Weights of a small transformer language model.
Size: width 192, 2 heads of 96, MLP 960 tanh GELU, vocabulary 2048, 6.67M parameters.
Architecture: LayerNorm before each block, tied embeddings.
Each number is 128 + 32 x the weight over its row's rms, rounded and kept within 0 to 255. Layers, rows and columns count from 0. Numbers have three digits each. The size before them is the row's rms in percent of the matrix's.

# layer 5 MLP down (transposed), 960x192, rms 0.0594, rows 873-887, columns 96-191
098:109116114118146130113103059152165117170189160139119189113084147128157159130187173169176098145149119115122137124092145088119168158069166057143155147142113122132214123096121151106119099180157173108149165106168111179111155122084157190086059159117170124121164114143098093090121108099113136120
110:162126145154134151118173125141171162142126112043168048117147181081130112148141192121164106106071144189157173154078097086121195128139124160149109184090152122120113105120110134134147141160095104182089122094150171110162097148116144139107109140119090103139114117112132178127145113105113148085
091:163126189106079093166096112126199130119179133129123130110104145130089212149178147111119088107143109109153114094100127153132064118170199113144166156148071173075154132117148108100108173169151108097110117070131128171138114116129138117162140075122131164179181096158143120093159130121140121136
100:121181141098077141091118089096014102114103155104099086108141119155143154092108097145088126140130119124173109117167146184158077117123108140137137144128161149153164111180155145069131132078110120123186145171123080114123098112157122161138151176154113080217167147117055167135091101050137144129
128:098189131109195133158119120145140119133112170132111136075072154150169101153161121150071137108142104156128149095092137195131138191169107104062083159053143135163121052108034106176127113064072104133079114079092098177170178061091141171139168141053109123079104097109126141142171136134102106142
119:128129107192082170123140133094163137086159143155083124180094178079114097098160139123045112151173159142140140108125153141124137123107120097182140075124112113107098142134184165088110147148183143042102106126109098148096135126084123108176145106147158074071171080124149184129075113131127120141
106:102081137132117126156158139157113166115134094098129169139176168115124137127084062154156066120132180049142127113095133138093144097143115069150131058108119087102119128113094084113151151099124184123138102117082201154141172090099135162187106157143137138111150120148167108131159148113121136051
126:068138130096137097092160121125185089146072154137166182099108119082097160107094174144148103127098120070145112152161119095126151120145088128129167079135115173167125170105120176085138099075113127090150111099133122162155094149182020133121155097090157135188123154171154104098115163070106133171
011:177118174133072146111109142147132134157083070077097074214102123146134189153104208137124160133072174101163127124109113119129126184184105114119129142103177201128099146019123130130100122105115134121153123108173124120136195100142140119137114129110124150143088103122143105196151144181152157161
011:132096163151126149149181146113136160149140123145098154131146092078065074155123166087147110141122116154158173149087131156068080130102111132099084172125149163108087143195090121115106049111116132061123129131105158177099081092141123121175136134142209109128112092140111121123192166146113148149
052:113116111140128121149128100186074192117153149127173116128123151203198091109123101096089135145156098090136079092101127115185118144135119159090112138130114089115151205079144134164127195104093166080070137091093169170160147115125150134122100128121153108154145122157071157084163096134138108062
071:143142104088166225134124143149100090127089118133131163132074153141136167148116126154092107143155113095117143071082128092129070170105098128122081075131107141135137198135163193198138106126077096081092115162116179122145147176188132103039122140151127127178124151167114128058127131153110083142
015:104093157131110086144141153095140095105131106192157193097088121072118193152168164102118172124145147115084155060090110141086124128071162139157081162054098144136144132190105164098128084121150150132169124118117063119123097160127149088077120152146140112211129100125136137174085162127172176133
012:062152180142151141154181104092136167086175117163133197057145118110120112123083137111153139114166103164105150062086102182125162136108133058132099132112127118083097090221140102102140145163146123095182120184087118149163091126173083056098095130119116152196151142155117173110150187114119165106
125:140155113130054128176132147091123155158147105147167133127122156150122064102143169170175093132133132140172104159120108122159156117116130167110118105097149141119093143164100132162119127141108147092111106122144161177105102125029066089146118119217162129130175112119118150119120085155138129162
# layer 5 MLP up, 960x192, rms 0.0749, rows 874-887, columns 96-191
109:083186130107123146124079167087114157208159153188080113103156064149108090167144133126111115129150094146091127168167124135157121097060149145099178122137103131130202112089183090137101141093113141157132095133105093178164100117132115177099118116166099157093155129116162111206126153119141126091
091:150144086149113122104056160173124107131080155127131126104125103094146068114134101123139159092138173175088129154199083094128136107101126167134120144111152091127128121106105095158131122116091091155116107156129096117153165143177147152093099193143127117113076122101137144165098112170128138107
111:116117126126203110169137150148135126225172094167139120142130099097065155165122125085152152122149076055096079143164145108089146148094152113116145134100132102116119131124090095075127099188148125160146106112159119130144107132176115106133108108106134178084105153154143094124158127180123089106
128:175178206138148144093088108074218112138141097198132076103110111082072116125174120143211097131120127138121146168162153106178085104157132143125106108081124149121100092146138167149078127173166101192113128077158165155113129152131101096123159125121114122105107097079141156142176149128157124103
117:137143153168099119125114206141138110101109166147135119162151162073107083129091157134160166108094120128134131120072136153110126150142131116092109103122129105135119126205101092133124134116094117159192104080124104133150141073111148175096133102159134117126134154167132144161176138116158151100
114:140083144153105143120106061095132113131126118173163109075101143120149118132114133101115129037107139149118178128128150115143153103093145170128145189172149159076102096189114105187150111140086116107142110135144090115158154175118106123100137077166134100156116142086134180163080110076130125167
117:144165124148116100124149092055114093134106059125157115098092100129153145151158168111110124123062067111118157140048151125075102093118134051125175111218132159148079147122124192175148108158105125149136168178129105171080129109096104068150068105122148165161208099139093156127150094144111084124
019:088117117102127120085146148137106127061137055138121144097131186148136070122156113106140109203176100168089126124109130126137118128104128154119133143145119085137123146156109169188153155143098163191149177118073138134149149155124112083170173179168150114155184163168177163129146189108159084092
016:120165058131087178165155185101145144142122086104109158138119162118166111077083018162128105151109110155065122141134117126133143136103139128090106098121131085068082127099150134115105153165102135133170126116123100145127106148090107185075131120084081111156171116148158110110072091163110115130
064:124143130117147143143083136135189078152107118113152130093126059058108189106104129128187178120117150166135165155082135108093216102132120094140132110085062187118125116163141111107126022116138151177163102173093062106050115169110133138187149124142120142093122136108162137110109116125108165161
064:113123058135129094145077151130141100085172145156140059067183101125143157221140089185162146145123066201132132158154150127135129173135117140119158110119173133131146094132092163120168082098107137163087122118138147050068075118127145106118123127134159100193146100156158097123155113111111112146
023:083155145147114151071130146155150157112156148089173137150153082156158089132148093130167120109133144166101036133153176142173139142167167084131154128132126111174088152114133112148136147157132152114087145114150213134101108096151106202178123120117214074074136160119161123036165111153148110167
020:077156088104134170158149138106169142153135125136130086175126135142102127159170073210096112090119117096199089120196166117056162096170144207150132147127157090125126088122159126155114131123094111111105130169180182121100099147123092184132123135114126106072127108148119181107118123176133118096
121:157141153105126163140116112131141123118096096146183117117138134180133134230155146104147130095128155123106075131098146146098191137105147124097209136077122132120107137155094109173143191132127100114160073115101154134122142101099113117058108070181107116144073166156062119172113177136091113137